config.toml
num_hidden_layers = 9
hidden_size = 160
num_attention_heads = 5
num_key_value_heads = 5
head_dim = 32
intermediate_size = 640
vocab_size = 885
hidden_act = "relu"
norm = "layernorm"
norm_place = "pre"
norm_eps = 1e-05
positions = "learned"
qk_norm = false
attn_scale = 0.177
bias = "all"
tie_word_embeddings = true
parallel_block = false
init = "uniform"
init_std_qkv = 0.0497
init_std_o = 0.0117
init_std_up = 0.0497
init_std_down = 0.0117
optimizer = "muon_variant"
learning_rate = 0.00786
lr_mult_qkv = 0.4
lr_mult_up = 1.19
lr_mult_down = 1.5
beta1 = 0.95
lr_head = 0.00624
max_grad_norm = 2.0
warmup_steps = 200
schedule = "wsd"
decay_fraction = 0.684
decay_shape = "linear"
final_lr_fraction = 0.0
batch_tokens = [8192, 16384, 24576]
max_seq_len = 256
doc_mask = false
train_tokens = 99730000
max_steps = 6549
dataset = "wikipedia_en"
Each number is 128 + 32 x the weight over the matrix's rms, rounded and kept within 0 to 255. Layers, rows and columns count from 0. Numbers have three digits each.

# down: layer 3 MLP down (transposed), 640x160, rms 0.17, rows 152-233, columns 80-159
# up: layer 3 MLP up, 640x160, rms 0.273, rows 153-233, columns 80-159
down152:112108088147071067135184106154132116165134162165052211114177107098148141065133117126136152090149084132141109102116075118175135073146141159165123157077153213063144148139093141126090115129123160131164196109140107127098144137135113160103149101
up153:108164139087137096153141114099096109126152056149114067102088141055134130193121047174123165155149138116091177166148120064079160158159138072056135086141085146118144170136139193044125160181083139073143105155135113081154181160103158119195148149
down153:107152164103109167098076152136158158215197156088120188126159145125143105109119112123147165134114125109115149137124114131152109090102106092107076085159173118177136105068093143191103148158156173142101085129170118161118131167118153125022154061
up154:106095146162099095117158147134058091084127160100108106181161147130120158069123164086076146117171105135144136098136139164186166151126103170107129141193065127110079105139119147147134095121106112150085141138050208144126238152237139084149104116
down154:128114086125128104114142026165111099157115104133093216097127073126145151129129118119139147105141118135099095103143093126184086054096109150153135091129133094126092116139104131163134161157163087127137172089103124099048075165116183128124102100
up155:136169162080105160119204143117169127098158082096128138139160094190132089058126155118133165107126091159131146085093104143160087122122134107148132127122080109117108137150134155134137140087126090136139154105117119159089071112169130102175067144
down155:141114117137150141086117069129165105063128134145100154109091099147071167159138126139149145137116103140099085144128143112097126142096082157136142146187139093154113126139151122066104135149122132145128085152132192187090150107107182135152138180
up156:117106192079130119152142166122054152155122099085117175129071138179131106177149124162137132113158118116144134108141156133129129120084131150115085105145118173106103120132163088139092110140125169224136107081104176128154134136106124093141156139
down156:138051155139157130131152135157061148120209132105102097136098187111110049123156185123155094124113161121127147159159144111159193138157128113104102095117174064095182119231119154147089104100091141156187127074142131136103108154130162116155132110
up157:155102129082187092122136097175110125147155106124130153086143086086156112134122110175101144117095092129102134074131136103152104135086146079137120131128097140107130072169133134149125095127131124087172142091157123151061121159128157109127148136
down157:146105116100139127129123166106115112106122108147132156170170143112136144135136157147087138187110118161129126124119106153107155116126068135129124134155124164134120129124047128131164124146168153103123082115133072184144105110123163066117124133
up158:126100153169124145067155164123156078134091113150168139116193071126123213167154123123115149160150072117187108141108113083113162087135097089107128144182109101146115105110105062170136148186097127162171159126129107131200179137047045105132210128
down158:114093122117130132136150119145103149170164111096149150132110095138129093097088118135130111083101142160122112180108132151077104121136184181133155149186110141096117148130176132115150142151103176067150124138161118152131121133139096116158118135
up159:135115054125171145160071134151148154115103117160100112121089170147132078171047088095161110074062111096177138145098174146136103126068097117147102133113175042179095117097132166160105143147104167115151109107100085129129197109136181103144148150
down159:136109108082176143116159084102128104106141152161096158142110100082137162133087104131146110139154171106132126068156196136100036129104181190110097131145140136144122079128135214106165106098072168184144090104125135111091110158141186146116108208
up160:159136150111222122141154133097130144143117098167041147104155181139171141127089151104116143139128122119086200135141163148114129141140134158145116079128160142109129158164128108139051144113095121143141153104121070111174100099138112129174150100
down160:121107103123206090094166126152109094134151134155140098138135095064172115139131161170158084138101137130126138134111129105175140114144159114168078107138111206143139160159111117170072134103131116115175145132118107133136121045181100173071154113
up161:134095102128118145155081143112173100168152109172098123129100069111114122118121184118120153112102119175145145139151104129161137071087086127132126125134117122095170115151010120116143160169204126136194094084104122097153128152114154156186104119
down161:128079132095131126062114118081163087130130131156089141092108143166164139119136168120108079116142120115114144089126066106066131099139179148126115085174120135115129138178173146167157159103119132158092122157086143119103084150121113196108126188
up162:112099138155102092161188163122133153119150075203127177115114165161137115132045124158142142157170093154138178119134177131167106120145119170103144174145131165137112159130065090159143116099130136152117135113104113132091153120161067097147106124
down162:132110128112121164165075122102108137173145159157097203128113204112183093112128130111114133126112118153075105151148060178128039144116113152069132154205175105131149188133162117162187126134122136145156155122135110117152151133120179114138116128
up163:164095134182127174125133123138125173166085134073048110128026147108141142197102106068147154114208103136163169121141130122121131130109129136083083109132119149074074152161156215133120142140143100103123096110136141061185137151100086125141132168
down163:153089154128086176082120123162198115068119144124149117200105128132099201130105105120172135077101144122142110171145164187110106091103127152102143123128069188106140140194132125119145161160173122118064067188114126152158113047125149115103086105
up164:115173136091099092173154108162175137043115057113119215172120117098146163097097170168105128098122091135142150126095104088091145144106133101113148152100089169109143152118134122113139130150139152156132113163113085101153182155099078208175139154
down164:089133075127088113133130177125102127134145101174118132131175111107119116085075132156147088120057148125124135138139137171116145107105142158129139159091125115162112113144107113118096093091124128111085109115148125129109106081116119179130162142
up165:079144171132119141118033159152120159103166097109104105107190113137115153125149119147167096139115104152078110130135128088152155169118190124127130073093115157113082135084140141097127138155181122105127127146114108140128184124119105073136082135
down165:152125117129070136148130109135166120119117168131111117094098107165150152122121182094119188160146104153156116131084158154095096132132079096137131150100130081141130139124121157158167123156157124120128103092147143069141115174164175118088229192
up166:166146093158164071161089127059085165128120147123160153112125150114141146188178149073117076116163124157140165107119098129142126160132114172095103108174122150145116138139119102184096100098160166178151094074092186143084101138168114056116153120
down166:157151107098138100075102147141181175166152116119153152070110150171148147132179103123103125128146082133168160075143108111141180094177199108185054142133122192120139073205129165197084131170132190188077041116127079169091085120151186120096074118
up167:109207136129106111142079130082158166194128140125127127132120094136128174126147102154136156116051153181097132125153157149145105155109135063080125208146094077073181120182162109076085118133153101137161139110150118149127167151087122124127173105
down167:141131095137149130195113102142162121170116110104106155194151131106046134164109098154117124109105111126118132092104157138169118155068129102118108110105110104143112167148084130128157119175151111168118103185157111116142165125058165140117203142
up168:141103194132178098172142120103138086177068138157123142088153055088140133129156074178148139130127124119152130083145160194141057093120125123146197203134125146093154153103167154168190129104098094113128099163119130102110195144229100082149067153
down168:189149169172115150130097089114174140126148102164123151137093198115124145106146106140113161105154178101081120192082102105127125177138077103128081116065148107143143202114151164135087107130135148118145141142138118122118140086037144110148118162
up169:128158151097103186123080122060100163112107094107100127093141177169113125197087047146122185115126103116098142131099104146088105119086163141136139169074124060136130124091155111118154128134080134117158088113081109126155119128111060128134108120
down169:134101094178175138116115093093111161137158125214127103165177159133126104148205131114107150083175111130151119112170143078140167095145106073076082168132142119145054134158115115154147077096120187130171127130186138168069136138173096128158140118
up170:150149176065125134129063135123109055141092168136116110123144174099149121127092142167196106088133108133182173172068120129090166164125118157127153154119168125122144088132058146137084084138162105137143209117158135110133130151116142121154169170
down170:091139107143143087113086035126192041180100070113140142125147093116156177107119146102122139121103178186210124191174157116099111139117171127110161152130087107105093136141140124142080141155096130140174140110074104159149079155111213122126129131
up171:106193131120153178149148141139142130178150119109125128107174134138101133156134099079114087157130147141118130156144089140129152129116068130175092070173135092129132150125148084128110118137118137149101142153113176084150138186152110200113158158
down171:143176116153159140121159151162125141110137169150146173125080132119035156138135122105125094109138126119122120142146141076156112126148168072129150145090086111137107107144142118131080071139121127155119087124151182138101117112141093138095104141
up172:126151155092081107164125117075143176168141121140089128091089151074129111131202130157097135136181093159156163151093168145140168081151163115099089162196104109115139073180116149093131120063184134144163127121102134145148122169122030080080129101
down172:160117136101135195127112106140072134159127050192108185180131126128103121059114142098161137105129112081057134140151112152123101172136118079166150085094142087144138149141036119098159175162138134163191098153174117125082162192137131140129090097
up173:156106146164108105137142134138102102118121128158078127105093171164135117095125134129222153148079128149127148097119165107177164110199087121148142117126148171074136119172102112175095154145115169099155150158108117121152125123124109083125111117
down173:102125145129115121122109152076110121104084106162133111077134101144134187175142130144106175159158163148136181110120111161158128121156089131101167112083103168109124176110129143096113161177136135120147126173136104107146129142134123077122091127
up174:128058125142139107105159092151067135115105110139066148081189154155135084114131127126114114141070101094148129166108214115140160102155151136165142106136109154074157191115103146132117124063121137124135167165100071102117135139151114169089113138
down174:096182157144159155169133151104048125074070217129173122131113144152105136166099128122100138066136178093120113121116120125102143065138180126133177124151170125158144102177164178135108117140189043136104032096153157182103125177146088129149104104
up175:130093126151149151117129142101131130125155160086132138128119125119115201101088155107103110098137083167147145136103147091145142109112161082097200108143138125143140044138105064097122099052152128128107145164111096120144108129079150124149138128
down175:114098075113154124098102170122182190119088103122087201112138138186153182112151183143095100133191124108109142127134125103154152113100155120203119088133148077109130129183107128139090115072151139084152127107171154179137143116064101110060087141
up176:176113120106142123098128114150064146081129126128074142083145180141109062109113090112095119137122095161171163100187144130122142171104175136063137112088090106133137210144118140091157155071090080156121109077131166121108142162105162189141131141
down176:132094100133119143112165170084074134182128170094069119132082112152167165109100062134125099173098126096121136122100136132196157132078148108091195086133145125110098093089134148106101114209098132173213085134174144170147150093104153091144110115
up177:074128124080080177158134119175132125151084084209098091138146149127155124128134158193098162074132142104152110120049134108074162143151116022195126156134135138166157095136104082131093089155082190138139156163156127132145139126098128098126121164
down177:195097132140115168060141127121097120164139143164089104110212141109113152059117128171124157123140118114097146129083105136137121046158189000155118128154110070117123083120172089081127134169056128161181100148084134129090124096169172129151068158
up178:108111105155137123070105140132116194127128095168094117116110139109148102174142191068165099174164156175120154132123119162066073116048066134112119137135129137130097098107136106147133131161102158088161107111123111191109151051083138177135137123
down178:099099129119126097184082180183203132130126168178150124140126166146051155144126170118174147087102016196117087120155062052129152145138108165131094123077175125129101118124043106150113112159169087135142148189180118135108116146117130108145193111
up179:127100148164204130167057157104168172150161133067109112139136112102105098122101098177120073111093116124108178118153129086156081099097162201113138130121106134175143106123131090040093111176185170156080098113210059115147110158149165117135122144
down179:197068082109126070156078115119136071175164127148088189102119121087129080094098138148117138150108180156101117137127145123126144125052131170156183142132106121145128102149075105083192166100186137149137148101130103131182067158133120122100141176
up180:144147208109121108171147194163089156120120093168188136152125111105116113155093119090160107116132128066130117129115140123114145172158143177134131058152119127143141098129137124132098083139098135139138207129144126125135119130125130105134133153
down180:073205184137098077063125112092142074097097166157094138125083130120148118075084101103099154055134169136149151151121151079145093188144134106159151106084147177112090098165092149162118111124102094182098110082186163116116113137128101148171162159
up181:124129067141129093143160141123091061172152131123120153141121132110142146153103136183206091132106069143148173139180093157157152140132107135137170119095121163130099140227183215170087164123139155138101179153130069139170102101184163161151084124
down181:156169085106130103064163138073093180152139185128106129103160116103093127182187177093130136098150138127121133151092114144107129140128121094081169124141087142122150162149083147116159119128165143100160164079144149128084095123125058133189074130
up182:144095130133099179175116097073131147119084129122183171142130161145092087133148169134128156125118148127152098130063140126110144113155126092083124145104075092145153141158129139096139094117121136126075129115151144153163047128090139112138165171
down182:158137122115077065146134136123097125102143134147134086091100110113144159058116142107096141167107113139133182105111127128080131097171154113151128125085117116142112061112116115120081142125134158095124125154159136121140105077143157149164112093
up183:099104142101128112155123146140165123106134106160139128104073142109039095150148065091022150136099085066117142122163115148101132115059149134085146148084138175161077145123144124174224111104133149123176138208196185193091166120117048092141178120
down183:128132131158164112111144118135037106115194083141148147145208059156129156117106141176150136110121109124129210087121090113133160133141103124149134159163111130121102130123155122155145121135125173101098155075140066116139163075095101143147172104
up184:082140135142203117198122113187111168188099083128139106092130159138108164149151136096140114127175139096113131109120107122127126113081066154169117084145165174090103092134169169139159165112127114066084215108090141195071186095158133163114097163
down184:138110121183205067133094121148164171138138167055135136160096125148097173059112076115091104128127149144129084086124143155132053208135153109058207129144076123133128092152152187147133195099150078137182112229202110122144122126150115126102075129
up185:131118148144119119142101128138093065110107191173143129109124122139165083110141171135147122119101182150172117119163144144128129127149144089116106119137087118083088079123104103149175121182142156144100145149095104145100128180181172147115054142
down185:113135145176149166124109144086156123119154121109118149136085140163131115094153116143135141143188137109116111095141142160144123146194092146116105194140134130001209046128107134129126125107143143149149126101128113118121106026137142120127179095
up186:097074131176119137128102144113103100114137113118063143133128094162105134165134085217175130119145129098180164116118129116129084120133134114105127138079168185115194123124149143157079164149146152128123071106138116147136203114155124137137083129
down186:132077154154171140149113160153209134058103214144183199170117121147091152155167152096089075130106088147120117129064122153099177172124156119125092141088090072196172150132141153124144106164121102079162125181103164107158141171171105112117141141
up187:095101106094183122106118126117109050125130204101147190083130101139126132095177159124120131147132099099087169118071098158123112184121118092158121133104108127103121111114083090178176194131138143085153124119086184121153228156138135131123131110
down187:089145148205104121130110128108184199123115118172100116058116140135184107177151144140070140166158142141160070129121151160142109133098070092065031133124126112095149148195155120120109120144095110197144176142162117122128061128109101077108129136
up188:143133097059111164055094176095128099100152108134123141081142099155135150133108146096041179166119154100104106201168173120153208144138127101127135143126092076041094120067136147125087154138139170174201166124110121141125138139138090074102145177
down188:149208175143072135111099087095166121141050140132069146084133102142119107116122167126161112143124124095120096142130149136149094132089120105178134116094115116146152173119154075082174151085084138164090136124065083146110124076102160111180240137
up189:077110198126113087073155112106077063139129049177071116117150154144111168113162104110160105126070131103087136142143124126165107086142137193143164157109109112117149121169174145122140194141148103135183130129100131141134137121223151149147149106
down189:137096159140184142162129139140148155105236112149115155095130093175112091124048150108137076204124138144124135150089095148089154115219126141130100089116158188109106126076131112121133149115128115112095166119149088114159127200128186135127156147
up190:093140159146130121198086166092076109146093113094086098181178116127100122156118216137195099129092108107233130115119087111119152104138106172170140130108102090178161124141120155101113161142118173153141101155158131090085177164171119118161095148
down190:108129127174048087163124152126065142158131130161164145138016108193164138136077113087083126130089130130128133158118086132172104145164171130155230140094163097124196148114138120147100115121081186149119126183162112088112153158133122082162080151
up191:119109149095069170165099139102136139113093141185128046113164154148143087117137080127111138175121098145085127123088080113094122113160184091092157057133149161111107096136167144135065067133119119085151076044097143132129154129068128180163190130
down191:107079133131131134149119116117139089160118141112063095104194125129132157132118179075131149148109106164125115132106107186107073136066150140148126108104079178073113102145106199143196155138078172099123144121116124116119090149165130133082063137
up192:182084125168074098114120147114104130141148136132072084131116121136133102169103175130141163173095145154071134153106124139094170140095053135130155130121104143112135117162138061149111160078191142112191158114102095092119148130102133108137083118
down192:180150130117087061120188105171103136130116127100117142198103131176092107095118148112091102141144109145085122093162108078102179174154129138137143115130131086178168151184122130101170145102139133160111162138112165171123144141132144069076097138
up193:157130140140060118131093128136106136159126083181104146104164116131099143170211171148112171139098185150153157111164153082132164189074110142155113158059116130139100138151103098112154118071065136096071110072159075090139176106114141126138145135
down193:143159193195117123113085089051131177077062161142103149162141103089083074177089131149102171183146170153110036177136157156115118118117140141148158177116132118121113079128132125154114110121163115058198155147120109110119109109100088137119101188
up194:104118145124112117165159110119088193146172128146084076090135050089164106174158151093123105095138143139128105118078198094132102161227118142092157099106088172139137095204152164128153096173099159168083157071113139151127150060150130125161153089
down194:157063116134236180201166128135144125120143089182096118123161114166146097125103148120155126027102102128196108121196115109099151108133100095099164158087173115181083121101136157138152143128125125108132129078118147091143127212168112108072080108
up195:118150100126104117124137156107146089117089083101084181144187156080150180124117105164103146171108176112143137140095107123152119162136176155143167109174122131169095084068142102183125109139118137161124128138111126077156157144155171138110154036
down195:148163097152144054190082104143152117162126151132115151137132136126195140173134103153086118126162092160103124080095156105185158123191111117130094167161157090103145176095123142175134133102134125113131110126090139137117121129115124134081136136
up196:113108137115138184100178094122120121134125155161106102137141193096066153125120085121140150150126147067113120127147056146132158107120125110076152107136067123156161136134110126145099122175111142125196058111179184129106104124076078121147116134
down196:144121104146125108141123092134142136092097089152138100177143173109059149146128164122131079182063185126148111069131162145080105108159129140143143094092138119158180157136077099165134133149115154107137123156148147168138142081103093179124104091
up197:086141113122144106126108169129129169135138098165106084102127089110136119158092139124084123098082131116121131132102158091100082129132119140116138103087100110130191140137116118104106119175185077101142141133133148136159155152096152146153115134
down197:132113120109154098143162097119088080152160210167131145113053152099109127096145111115095160173098110135131129083138127170121195181100129131117109167090071104180145163145090137107104151067159142135114133153119151128156095149149116152120196102
up198:061082122098109120132185115151141145108109139109091098090141066125165138172129071088129157142107131070128151106129120023152146105131084089145133134110176136145103074138148149152168134140176112058119060096085169090118179143077132178139086175
down198:155169145138110112097139120126126150186138107101115135110088080252158140096144121055225124126091153164095090097092210105085139118094102142136133091135112170054174152088120145144169108109162141064130092106121107161130136121094140127137131129
up199:100146128128121082117148112114112132114146166111155139107117095189150133136143111140184164179123096116093116125136134121081128120146154145132189097116103071134204143086082158144162190078080129112136155135143194179144105118113146101186112116
down199:126123127144151140193079099140107116127167151093132081152195125116111154116108074136135087082087136163064089055136211186145092115153133094103123143142126154170096142127189160136122179162149129128150070057098005146136120112154158135163050181
up200:104100148139108160109135145114130133097127161125116155099098135150131146113107050151183077096145154062099184190137141101103075083167170201065056053134138143129151124061105164118113112163123151137129170183130123041131134140194132124142151182
down200:146138136129113096127196083123134111146087089138157126112157127080088124139133154098122165115113097144138082130165121166119123081098151135086160138088159125184158127139120081155147075135151143113164161122100108127127128103095075172141081109
up201:092161143065150131089085099081086145144077144124072169139175193141194115137132091207153149018060087091107111155110167128118056107142149163108124065164112171124126111083161094155119126161119162147149134114134106084125088129173118078139118124
down201:138144214150076118085104153133134208174097128102096091129196105174149077141108157109173215138096082133112160151129088146060118141169072172099140141144105199099094149103083074172090172253083135098118133172140067127154139187122097137127125074
up202:161149150152167130116146138131133162107184178118101072137109114108101081112110171172168044100084079130126110146111085087110151184143152149128144237129081147159139190079109111159111121135106176146134186147116095108094130140125103170130158197
down202:066116113110145134131097137119064177188101140159122147106131080133159110147145098108170138158114161152075121079037134129182184077121109156111131112124196073120102056120121134109095150115182132125131187170152127174149154110115100054137136112
up203:164160173107128149092121110152138172125076136137060088123150114149090114125082121071137140114115134201177129161093066118168153123095171120095105150136156122140161113129111127178032068152188072156111151113125138135118136094129138147156125122
down203:130165195126129115122140051145106104140094130150106077208205114146086128099123133165102133093078117145128153142152142115178149157124146089103168165126143220093176170094062133134091151148149040118135067180120086149142153102142115056149103153
up204:144139102095159204156100115125183109132115149149158111165094055120121086104073124155152124126131154126138141110113126111188112113165143119126130102103101171132097123122115125141158114123152143125138103120141169082118142080086155108113140138
down204:113142099147094141148089112122122093112154093133142150127148103085077129183175127109110164137105119094148136135130167151152177104145117115131104127129082111103111171136119094142086131142110132117102131099129130156103060171149114166137147117
up205:121116075118167113163122108151136142118146125139116147125135085096122147129089154054064135124157125115103169130100129132121110134165139137143118111234092128162170119110219094105111116160086126057152107140151069168132102136161122180095143159
down205:153155128137153133086100101168066127112156139156166126183172076061164140136144160104104160169216125122133080124129107108106114097188151109097138154135149134170153107138079141103135110110119165092119123132174135126112130175162141124116133153
up206:136133103138158115202124137141145126158119160140145091098098135128112203157087083128156100113119099137131102124103151178170140086168214138119151108128116174083073097135068106145115143162147158101127132153164099106114154172173098118128140107
down206:182096121107119136159101086115144138152117086130172094131139119103117159085115151132081131177118122107124141155115118145134169081094089106096217142170143151097134099137091159171153169144130109118108172158150160137128139131137109147118133180
up207:105184136118180193126031188171156125168108100154126172103142124134103089126135155171189117152171127085082126136107134148150142063108090140151120069074121158212179115115045126138133104091036148094097136163158118145135151191109110129135124214
down207:118123113133079084170107115144163115122062114201058116063115147089108090170117138175110106144147143137107129141102123120138132164076149139114111144095138075139075136121099160092192130130115157094157087158143186099118116136120111174185012141
up208:149137160152190074138149152112164127098121091125129087123134048142156031107143140156146112162112142130128118155108132138078130120009195158148081169048066146151141188141067115060085151120146098086137108117155078128061163156201137089150122106
down208:143116156164107096188089181131104133181137161233146149125164078129168164186091124174133164082135120115162107094143124111130158156101054168102075210054109091199109120139176114102087159137222093088188105106189133105112138057116122144120064128
up209:114110166099118115107161119081150191168191118199098070065079175129158146132118111102095117106119094117130151159169201062172108120129071182162066125162159131124121157156083127108181173114116139122127093100106155113122120205164152128106084106
down209:149132115134145084111109172151127147139122142189085105134139120112081119185087170191144142149135128127062179152207105146186124114101137127073125121094180138108089109149073134142122086103149123129141131090113111130121109108118158148130134142
up210:116066063112111094194190132165150113066126121137093151142132142049147142092120105238143124102067165127146144060179094115148117146083161085119134095133075117123110123106137145131139111146136131122120116142110187093135166137076140183144193160
down210:134132095121115149147159064113113100186114169063103102113115103120085208146071124103164141134099135098116073169143133084148176131136106094145120129157072093071105185128125140117158124123131104131135104121160179090192111127150176098095226143
up211:082148153067120159135178105181142177107140141016104203102078097088116102121124128162128048215154172101118186114126128099116052100057112101114100172127102091126114111121121173143107091152110141149145158172115196097000240162072169141147094064
down211:106169192062183134094150127142095120046087024122086185169120223103111091136131111084170096200136084038123206154086164064077110067096078134241113201111112109163124042153122099128099056187114000203199144160153151105098170167207158152110053083
up212:070093068112196100120133140117154155106125161100137147091138036170151229134166169094079164075080085149107156083086145130168168086082109166127169114161168162140121110136122180129080112116126165098195083122132192123166149126187123187115055134
down212:175100094128163089106151104210115148120131178123123156092110031140166143123131170146128121097144107127156142141113171114159082058048219120176175149111175171203075161162053137124129101065107101137142150148155152144055089144152159094129155128
up213:151124156110110122124131109160071207100114197129090136132107129150112171119135140123129079091159150136151151083130130078113137129153109147128118141157099127173210080091088196134089142171103174120110110177149102156104119094160161080115143059
down213:167179115139155160083159105160144161161080126148172144114180119110092111140162128147119160161118123160061213161132129164111121161173114110136112152163128104112107151072153138141121108064125075146153122165139066136078173114121156133127124130
up214:148144126131080090126152201134084185125072150101087082151125136188140059140168102116106087141166119184160169162138098122112138128103060104113117151098138180155107110185153092101123078115185175129112103131093156122068113120150156127097131107
down214:146156123128074125150131157148080122129126079100138139117143097162188130113132091068066121144116156108095114145152139069144151151134116120148073086147112109136227156081185166119102181132102150149162109144179114149125163087075134150079020162
up215:124064121109189169108143164083177122151090177124140106106100134174087109132207071065169095088107091115114155129139148077090165136132145065107151140161112085134095099159191119145145062124178151134172070161108144112102123111131097083106126147
down215:158127151132094145084064100149128154099130137137120130159080135123096133142155109146106083089045117120168126104154099092133159115175133084119137079140148174132156176113163130151169205171125138080138080125143204158128153169139076155098097110
up216:095124090130156144083042173107119123175124137109118178124151100141133057152131108142132149145114094083099144129144199188129143131104161154158115142120110109122067113096145137167135129093153126160182141122145044111132157121176091133145129120
down216:094099130069113125105114121076125151121119123078051144095157117121106163152163164120122103157104137122162125175087159173154059176091138080098171092147132126191127150151083065119077124088135119167145179131105094135132170133139143173099089124
up217:105056097143110141131116183138127154136147097177131128136162103174096112112114086151144141153189170186139179127137112123167161156126109029180098120110083108140109103134137126121106167127211163127108125133129100058121166107128093126140126168
down217:115146152115164139072089136117117114128116074085139186055112129113173141113155027140114195090113136161151132108208142119174123108083157158131073116179096119102116127070064116164083114127100185090139099139143161115122142104120101070137128170
up218:112100101124115143160053133059079116130141129131193118107118161135113086101097129110150148128117116144180109154138130175091108058079108145171105109128096155102151088132098141160157129117140136144141118102082123138124131064153051136132160118
down218:115088134081139111104105125146137082133149164171110134163110102097027109109159107162107147147195120104124092140101087124084110134129172155156165050050145132142194115127129149164139142188102144146146124140119111079144116137139103181113216134
up219:123110087137109088121091124129100131106105100084125090125113149133095109184215145137127132086131095097102180175109167094149139135129134075170043135123107145097110111122174122141113127162148155080136144206118088123124140157141115132159086128
down219:088112152131105137134078139136146109126155133181122103131165159155155144125111117126110162101180148128127104116106134140106176101126120042116090124121144168091101147136171084081107168103151116103135120096110162142140179197115125125113120107
up220:155127127121109098121079149146080125141109072128149159073104160162148109126183138080077105127130111151150123138184129067127047179139112119146139125085125168117146162132197085140163133119070158174145125166164046067099156151038099161170206166
down220:129151125128161128140100124121106113089185115094073182115167137148129134159177090104079147176218154185168106112140151125159112126102131079125102106110110157083102113100191141102182117140114101082170106062109088113099111121151139177089124073
up221:186113137145065121148136118176116147148102068108121095168172075086124163102114153106080118103113163149125145168087147163116157125121138153126139136091106123109137116159134157171174143151101148133165163168147052119144097122103131155191176063
down221:123130115161142108164087151131132113131142135157133072192135156173124063146109150158146140149146068117138111142096120178116133102159065118117133173122157112129122147100110124128120116110164099086144141108095160141125172070122054110028155119
up222:115161145144144122144108110132152103149156117111145143133149094088139116145093104141052098095135139084090125087133164108103142139152159100150090090178122068127098163163147166196119156125122098097149207119092149143185122143097159105144100084
down222:137101145120085111181116097134114142190188140196170097208155103127179134116092156155115142152128185126071108086091142097179123154163092139184106162105093064088138135102146122135130123150142145113116163091106168098158090160124075164104145137
up223:123125095152111113088122093099063123099130083173155136086158124118099104134179125121154116129106096075150097122140137156137152154165129101115097123108128162181154105128106118135169127150133149152141158127120141137113166121172147130134108118
down223:089136115134122134107100101136124102121133110163117091131147130068143112088158185143166151091182111133146105138131156110080151125105108123116125183069131216144136138114194104083149130172162166089117153069068141149120156155172181062123104155
up224:127100146124085127101120164109164111202168130168095138149088149128099138141120165108064138123189099120137168172255074130081117142097154138055098140148130164123114156221128115115143167159125177123146130133164094143119141144063190146125112147
down224:143136194124128161183146200103150142107163164110084144138156091162166141128065135094042143106129145087105144125095143179039144112163089073173119121117107150071135113066141094094063115045041153204097131097099174161021114107141146097159139136
up225:103145107097115087135091128083048113109042107106148157146127150154156154141162090146107055100140149094167112148120097143104156103100067136097130150129138128141148161069151122115124174095154108161122068102166121069146157145156082168162108113
down225:115130111130179103132136133126142097101147148117080138127086160120090157128179108075161163134062119157175088086213127127127116129125147143152157140128152124124161140176147178095112122139114124097145079163153163150106164153160126102159110085
up226:129136128053162171162191137077088154152102145112121138103139159151130122076210122118165135099140126140106098115057136126099149140171116120164098120103123122146161130153064159068083133142121148081149144114157128128098118133115153184189120132
down226:106050107089084096150178115093142155142104129115126169140133088094077135138182097119081123064097085132178113156066176126131104105135150085116146159124137069142082107110159132190120166089133113092131095103080068152184160073121181164156108115
up227:093155143088181129141097125133105036108114095087154186137078109143109126101092125131095063114163195164133131151179143123121172061109206181114089091162109119167097119082089125101167081048183090093117143134120166116140162158113129093152159120
down227:104157128111151094156133117106105128142161125080097140128092084134084078068086176107095116071182156163140103142164145072084152161169138082087177142106143133136102094087103129078115140089105143177153117096128164111109105173163188128162160129
up228:130119109104176081122105134188120097107139174191123086119080148140101096169134087081144149091100098071131115112107127122163126171072104091138121039096127066145145077102145091139087168093128162109149157099154063108104210141131137078122120138
down228:152142082121137082115092110180099149110135125193159070156148147129141116126128126135117164072169116146103097078138170132131088173126109082106062137097164104138127075125193097147114117137091087143137143157150190142125129124187149110145203114
up229:166178154132148158117129200116096085160121085135116130105154124105094164139114149150150160133163115076121105197186078075137179150163104166137109083083130077175125105107108177130117147105130094088164142133118128120100154136121157145127120148
down229:152131112000134097109079116167119115130206115105105095067138117095149133101131148147131117167077089147137157121111104145161131163128113113148097140102158156107106115136078084114182145163097105146175150184124055162168101108104170107133221121
up230:099148124100104090145184171068134199136121081115172138093079110186154157093162099128129197150111113204173134076160096127135146149131172121157095143175133166157163145205130084154119125139125163101123106116115088225131115162066150203114194184
down230:201147140121124128130141116119167119186110108154098097163132105169105126133111106111039138099117120109141108166085122135156119136147118095144076149113106128167108138160126082166093163114056101156159077105122074157136156102115090072171088099
up231:050103176090122117124090135167113150079117114124122065093139153127085149118134238121191077152183106150072088189111146123095102111150182195125129101120077167124149112115141137136137187164127204150138144114074101079036116129140061133146153133
down231:111097197121217130133130136054145176084113197195147168117109144125120136174119102121162082051136150110061131161137145102173154150125172198108201158087100114165053083125108177129110153211107182109072164143162170157098191211143130134050022108
up232:129085152162113144130139114151191066085142181109120143141112167100109114124108125138129122145105153073140143116135160118109098151126122150110168191123144130137121153131081113157127140201103138155143076063109180093113077136146169162116161081
down232:133165148152158122110077063116116153092100148143165110156139157128124111127122108156145136152165119146113127175097126116117126127163124135118142086131154193183132103134135145111112098154170154179112077056133147155093134103132108172127100168
up233:181130093107113158096161149069149196103102092175083108088122153104079131139143137110153164211174158159140183133121102139099126177090116116063131103151139088103096091114122141134142115166133103070074099137172169136116083153022106176142160142
down233:086161153160143148113125127179158118078092141154143135153158116108106167192116131123191116099116155124130112082131130202138069168120132141150165085174105128147079131129042076134135132143152126144159126118159114142069121095082221120117179113